{"n_layer": 10, "n_kv_head": 2, "vocab_size": 1024, "rope_base": 10000.0, "tie_embeddings": true, "extras": ["capped logits"], "init": "normal", "init_std_qkv": 0.0526, "init_std_up": 0.0526, "init_std_down": 0.0118, "lr": 0.00461, "warmup_steps": 320, "decay_fraction": 0.845, "decay_shape": "linear", "train_tokens": 114700000}
Each number is 128 + 24 x the weight over its row's rms, rounded and kept within 0 to 255. Layers, rows and columns count from 0. The size above them is the row's rms in percent of the matrix's.

# layer 5 attention query, 128x96, rms 0.135, rows 14-45, columns 48-95
size [ 94  99 102  93  81  78 105  84  99  99 108 100 100  98 121  91  98  93  94 130  91 111 100 110 117  93 114 108 121 109 122 115]
[[100 148 124 125 115 150 141 156  95 129 148 120 171  90 117 125 117 147 135 127 122  93 124 124 153  95 119 119 135 111 169  91 127 134 143  79 106 130 174 150 127 114 125 110  99 163 135 115]
 [160 132 159 131 114 143 137  89  93 138  98 126 127 150 105 109 125 142  96 104 121 114  92  99 166 146 169 117 100 128 161 113  76  88 136 111 134 135 154 154 159 118 123  77 133 145 113 112]
 [108 138 114 136 132 119 146 156 157 117 137 138 135 113 157 160 163 131 164 146 145 138 145 148 119 125 127 122 146 137  98 147 161 158 131 151 130 136  99 119  84 128 137 155 125 106 122 117]
 [111 152 108 141 122 153 106 158 121 116 121 129 181  82 124 112 116 126 148 105 166 116 154 129 144  93 127 130  79 117 153 105 146 136 151 110  83 129 173 141 133 112 151 105 120 133 127 119]
 [130 119 138 111 147 111 111 170 112 129 131 150 147  74 148 110 145 149 167  83 133 107 171 146 145 115 124 166 113 155 129 111 163 191 157 162 114 123 134 125 114 109 134 120 114 115  78  88]
 [109 129 156 139 126 137 146 150 107 152 174 151 180  95 125  93  95 135 146 137 138 165 104 124 131 100 117 152 125 112 185 112 154 121 146 111  96 141 145 114 142 138 180 126 122 165 139 128]
 [135 105  94 120 130 135 117 151 114 106 102 129 132 109 110 146 161 139 168 123 139 107 161 113 152 160 150 152 119 145  96 176 124 168 155 181 124 144 113 103  80 121 138 106 126 136 139 133]
 [ 85 152 104 149 106 124 114 167 113 111 160 159 166  92 121 113 134 150 122 110 124 149 148 166 134 106 117 152 133 127 135 107 158 186 163 140  63 143 140 157 143 133 155  82 123 122 172 110]
 [124 146 152 136 158 132 185 149 127 107 136 153 126  94 152 170 162  95 161 120 135 138 124 125 135  90 143 101  80 103 161 107 111  89 121  88 137 134 165 139 118 123 134 143 176 128 100 123]
 [151  88 133 102 119  95 106 100 117 128  75 119  93 172 144 121 134 127 104 145 141 106 167  91  99 176 179 130  77 133 130 140 131 111 143 105 145 102 121  98 126 107 150 135 189 134 109 156]
 [105  86 159  84 135 100 178 137 118 142 151 144 124 151 113 100 105 150 143 125 123 168 110 148 110 120  95 161 142 108 124 157  88  87 128  89 131  93 158 129 118 124 145 116 136 141 119  92]
 [117 109 118 141 111  89 154 133 152 151 125 123 147 133 155 131 174 109 162 115 110 168 126  88 136  80 118 129 117 100 109 159 135  91 143 139 129 149 144 123 170 111 113 152 131 123 103 121]
 [ 98 145 112 101 148 142 117 124 146 169 164 161 142 117 161  75 107 127 139 104  95 139 141 144 133 102 109 147 128 111 134 105 153 140 150 127  88 120 131 170 153 122 156 120 127 116 143  92]
 [128 122 179 156  82 109 127 150 129 168 171 156 149 112 127 124 136 129 142 163 139 127 123 153 143  92  93 131 135 137 133 129 163  87 125 122 116 151 142 109 108 147 154 147 121 153  87 136]
 [111 151  94 119 140 150 111 108 124  57 102 151 142 108  94 153 135 144 105 113 129  66 114 160 108 131 157 125 138 124 146 151 138 139 107 116 101  81 137 116 114 144 128  87 106 104 188 105]
 [121 142 165 118 110 149 180 132 165 132 164 118 123 149  90  88 108 118 137 183 108 158 114  98 129 140 118 141 156 138 106 106 104  92 132  95 123 103 138 145  82 118 140 171 123 132 126 124]
 [139 153 124 158 145 133 117 147 100 104 142 139 190  91 136 154 166 124 145 135 129 123 119 109 162  74 107 152 136 114  94  99 173  72 127 157  89 156 131 146 147 137 126 160 103 134 105 111]
 [131 136 143 153 116  84 134 122 131 171  82  71 111 148 111 165  80  96 117 152 149 150 123 128 127 135 133  75 135 156  98 133 116 144 107 149 163 126 138 110 105 116 121 134 136 145 126 166]
 [168 139 152 138  93 133 134 133 158 116 137 112 130 115 135 127 143 137  99 122 163 145 111 115 127 133 161 127 127  98 100 139  81 150 101 126 148 168 124  94 103 139  62 112 125 129 122 171]
 [133 112 112 120 182 153 146 100 117  64 101 114  97 134 139 147 152 111 125 108 124 114 121 110 101 122 119 131 130  81 119 118 117 109 117 106 134  94 129 144 150 128 100 175 158 114 162 124]
 [142 114 134 131 150 107  93 120 132 160  64 111 134 132 155 170 123 138 137 158 140 100 130 113 118 144 148  96 116 143 112 140 142 145 112 156 134 150 100 131 122  75 122  97 149 125 126 107]
 [113 138 108 111 101  81  89 145  96 102 125 192 122 116 108 137 160 153 173 168 148 111 120 151 124 124 140 166 147 158 126 142 127 183 143 160 118 140  89  86 130 135 138 132  89 147 171 140]
 [152 127 146 121 171 103 125  89 154 172 128 142  97 172 116 137 103 117 123 139 148 106 105 159  93 131 165  87 145 165 136 130 121 114 142 128 206 111 111 121 132 140 110 116 152  94 149 136]
 [130  91  95 108 134 141 156 117 153 122  68  82  96 147 107 148 109  96 130 117 149 128 102 111 116 135 138 103 128 110 140 156 106 118 116 156 148  98 101 160 120 105 105 167 169 122 122 103]
 [132 124 126 158 115 161  83 114 178 153 139 113 156 129 114 140 152 117 123 132 137 132 151 144 157 103 145  93 126 150 143 124 130 147 100 138 130 142 127  87  76 140 130 129 100 128 115 174]
 [110 115 134 138 163 184 100 101 131 115 106  81 137 161 105 136 142 132 113  90 122 143 135  94 120 128 140  93  83  64 142 132 115  97 128 114 101 116 161 152 143 137 106 153 169 122  95 127]
 [115  77  82 112  93  97  89 144 110 163  95 110 114 114 141 118 140 111 155 151 108 164 139  66 131 126 177 154 118 104 139 136 130 165 140 147 116 141  97 165 120  99 148 170 100 138  86 130]
 [139 126 114 120 110 143 143 131 114  95 168 126 153 124 158 101 120 133 117 110 120 132 124 102 115  72 103 161 129 107 157 144 135  96 147  93  96  97 138 139 181 116 121 142 159 136 115 134]
 [147 144 128 135 102 101 117 153  92 122 135 172 187 100 116 100 102 134 145 124 126 113 126 134 151 135 118 148 132 121 147 117 126 124 161 134  65 143 184 104 156 131 146 120 122 145 120 100]
 [120 130 128 129 180 145 130 118 132 131 115 108 127 127 111 125 128 179  99 153 117 134 146 151 129 138 147  78 156 138 142 122 107 100 185 108 139 138 145 113 139 136 116 121 175  75 146 102]
 [131  99 103 166 137 157 107 110 134  94 118 148 151 132 103 125 122 135  90 146 124 113 128 127 151 109 162 135 158 133 163  67 167 155 104  95 105 139 107 127 136 168 149 171 102 162 100 167]
 [146 109 110 129 139 129  96 145 122 137 136 135 148 144 150 135  88  88 153 152 147  78 103 148  90 146 148 124 173 133 135  99 167 139 113 162 107 139 168 109 125 160  99 169 114 122  84 104]]
# layer 5 attention key, 128x96, rms 0.134, rows 14-45, columns 48-95
size [ 97  89  86 112  76 103  81 112 103  93  92 107 123  83 101 104  88 107 136  96  92  98 109 104  96 117 107 108 102 148 101 148]
[[ 56 128 135 137 114 115 124 156 143 147 142  90 127 134 151 171 143 127 106 133 109 175 127 141 146 113 142 112 131 126 115 144 150 128 105 124 116 142 113 116 121 169 139 114 119 134 162 131]
 [113 153 137 128 133 102 139 153 112 155 155  81 142 131 101 151 119 106 176 125 115 121 101 151 127 108  88 147 113 115 121 147 175 123 104 104 126 139 127 119 114 150 173 153 123 139 130  96]
 [151  84 141 136 121 118 103 100 119 111 120 169 128 128 147  89 145 157 111 130 129 132 125 120 139 131 158 128 131 122 130 111  71 139 160 121 138 131 155 136 109 110  95 116 129  89 119 141]
 [ 87 114 142 128  98 133 115 155 135 150 142 119 132 108 121 177 113 129 127 151 107 140 146 171 132 107 153  94 149 134 133 141 127 103 109 127 137 135  70 123 139 155 121 117  97 120 153 141]
 [104 119 112 126 135 106 162 141 130 142 163 156 125 117 138 126 156 135 118 113 143 127 146 139 181  93 182 129 124 132 137 125  98 129 119 146 148 160 160 100 122 122 114 113  70 135 142 139]
 [ 65 142 142 144 121 120 110 155 119 150 130 112 123 152 143 148  95 138  89 128 138 152 132 163 121 105 175 108 152 124 150 137 138 110  74 121 124 131 109 135 134 133 136 142 123 180 130 165]
 [148 133 108  61 134 105 165 107 152 141 139 119 115 107 147 127 122 122 168 114  94 119  97  94  99  99 132 112 101 157 149 137 132 146 170 132 117 112 140 133 145 107  99 115 109  74 111 123]
 [ 94 118 152  98 127 107 132 168 122 147 130 121 137 123 166 149 135 134 136 158 124 182 143 157 147 110 157 101 147 145 124 131 124  85 112 136 118 123 137 110 125 137 156 109 100 173 143 117]
 [155 128 146 173 117 142  74 163 102 146 141 116 141 117 100 166  83 155 121 127 143  96 107 186 141 140 106 107 127 115 124 135 151 138 116 114 123 156 106 100  76 161 126 100 140  96 112 144]
 [147 154  64 145 138 136 168 124 133  91 156 154 103 166 153 125 128 115 139 128 124 116 114 106 152 135  98 168 113 135 112 118 132 122 134 161 152 102  91 118 145 120 118 165  92 126 118 176]
 [ 89 111 153 114  91 128 108 125 142 133 144  95 108 130 140 117 105  90 129 134 139 174  99 133 139 118 181 114 148 186 107 107 122 143 111 140 145 149 110 116 111 107  96 150 126 118 144 176]
 [143  94  85 120 101 146 127  97 163  81  97 160 156 116 134 153  86 116 132 156  87 108 149 113 141 172 173 161 146  89 156 136  80 132 157 132 147 121 139 145 126 111 130  83 117 123 128 134]
 [ 63 124 130 129 111 142 117 138 128 143 138 159 110 142 137 139 118 137  86 106 111 185 150 133 156 110 186 110 168 127 128 127 105 120  94 133 123 140  90 144 165 139 136 144  99 183 104 156]
 [121 140 176 177  99 172  79  89 131 113 124  96 126 125 118 144 104 150 106 154 156 116 168 147 141 148 119 145 127 139 177 108 143 140  92 106 125  98 173 141  97 123 119  87 142  98 138 174]
 [154 120 115  66 113  93 140 144 116 128  77 154 143  88 167 129 138 128 164 146 184  87 103 132 131 149 101 140  92 138 111 155 157 120 129 119 103 122 130 132 131 112 146 163 170 134 161  87]
 [135 152 157 192  76 118  82 137 115 167 155  82 115 142 120 113 150 144 118 113 150 139 142 129 134 163 156 118 123 168 130  91 129  99 128 109 127 159 134 121 145 145 110 124 130 117 125 195]
 [143 152 171 167 130 152 109 122 112 108 100 132 168 117 118 133 124 168  89 103 141 104 150 161 110 131 123 108 132 134 191 123 113  92  71 104 110 100 140 130 127 155 119  80  81 135 132 113]
 [163 109  88 116 139 106 122 107 163 123 138 141 121  93 121 126 187 133 144 113 137 121 124 112 143 109 108 168 130 129 120 128 141 123 167 153 154 145 152 131  86  99 111 181 127 106 178 113]
 [205 102 149 123 136 129 158 115 112 132 128 118 136 108 128 138 106 130 142 127 137  90  96 111  69 175 139 107 130 149 104 149 130 117 158 150 133 135 190 113 118 103 117  95 177  97 150  85]
 [119 144 112  86 112 130 158 124 114 117 107 135 138 137  85 127 118  89 118 108 113 164  94 122 106 136 132 128 132 123 115 124  94 156 119 132 145 162 117  95 128 123 118 125 151 101 161  70]
 [108 141 125 105 149 110 168  93 129 123 121 125 140 118 164 115 134 138 128  85 120 148  73  63 146 113  94 156 105 146 138 165 118 112 136 148 128 125 103 111 149 137 107 174 124 104 103  82]
 [154 116  93  72 143 114 144 113 136 164 109 118 105 135 172 131 151 143 183 147 154 107 120 101 128 154 128 168 133 115 129 135 136 132 143  86 163 116 163 121 154 102 128 133 166 148 158 105]
 [119 109 105  83 124 119 148 105 156 134 145 138  89 118 148  93 146 142 151 146 127 131 114  80  65 161 108 136  99 134 124 151 119 163 191 151 161 127 108 118 108  92  88 122 145  97 154 150]
 [134 115 116 103 151 133 141 139 119 143 118 145  98 106 150 136 172 113 161 138 146 118  97 101 139 150 105 126 128 108  95 164 127 141 158 152 137 132 105 129 130 127 120 169 195  77 149 117]
 [116 142 137 105 100 108 122 139 111 146 134  99 148 107 127 110  98 151 106 124 133 127 137 155 130 111 128 113 118 147 148 124 141  92 135 118 131 124 152 142 107 138 137 110  68 156  97 137]
 [171 136 121 127 142 161 171  96 124  99 121 118 131  99  99 163 138 106 140  92 123 120  98 101 125 115 137 122 100 112 110 141  91 134 154 174 117 110 118 174 132 123 119 197 168 106 105  93]
 [188 118  87 133 144 103 140 119 125 124 149 139 100 152 157 136 136 119 165 155 109 143 170 138 168 114 113 142 158 132 141 141 148 126 182 118 141  96  98 122 151 125 190 163 121 119 113 130]
 [117 134 160 145 157 181 124 154 123  71 114 177 154 158 108 160 117 133 108 148 108 140 175 141 140 136 191 130 133  83 140 112  90 156  90 113 102 118 120 165 118 128 135 106 110 143  89 130]
 [173 105 135 155 162 142 120 115 172 124 123 156 127 153 129 138  97 130 109 139 143 120 155 125  83 140 151 143 133 118 139 153 125 114  72 125 157  75 148 121  67 125 123  99  73 140 124 133]
 [133  99 117 126 141 137 155 100 118 113 106 122 103 124 150 134 139 134 157 133 145 107 108  84  79 169 119 114 114 132 118 171 106 116 154 151 155 148 120 152 119 141  91 153 158  81 176 120]
 [125 128 132 166 157 147 137  99 109 109 123 112 127 128 126 106 132 126 111  78 119 149 127 127 158 102 146  93 109 103 172 101 104 106 112  96 118  72 153 167 117 154 114 110  99 140  83 123]
 [130 154 107 147 142 120 146 108 145 135 146 106  99 140 144 144 158  97 136 127 154 136 127 130 109 141 154 104 135  93 111 129 119 146 115 142 162  85 149 156 140 133  78 170 155 102 134 102]]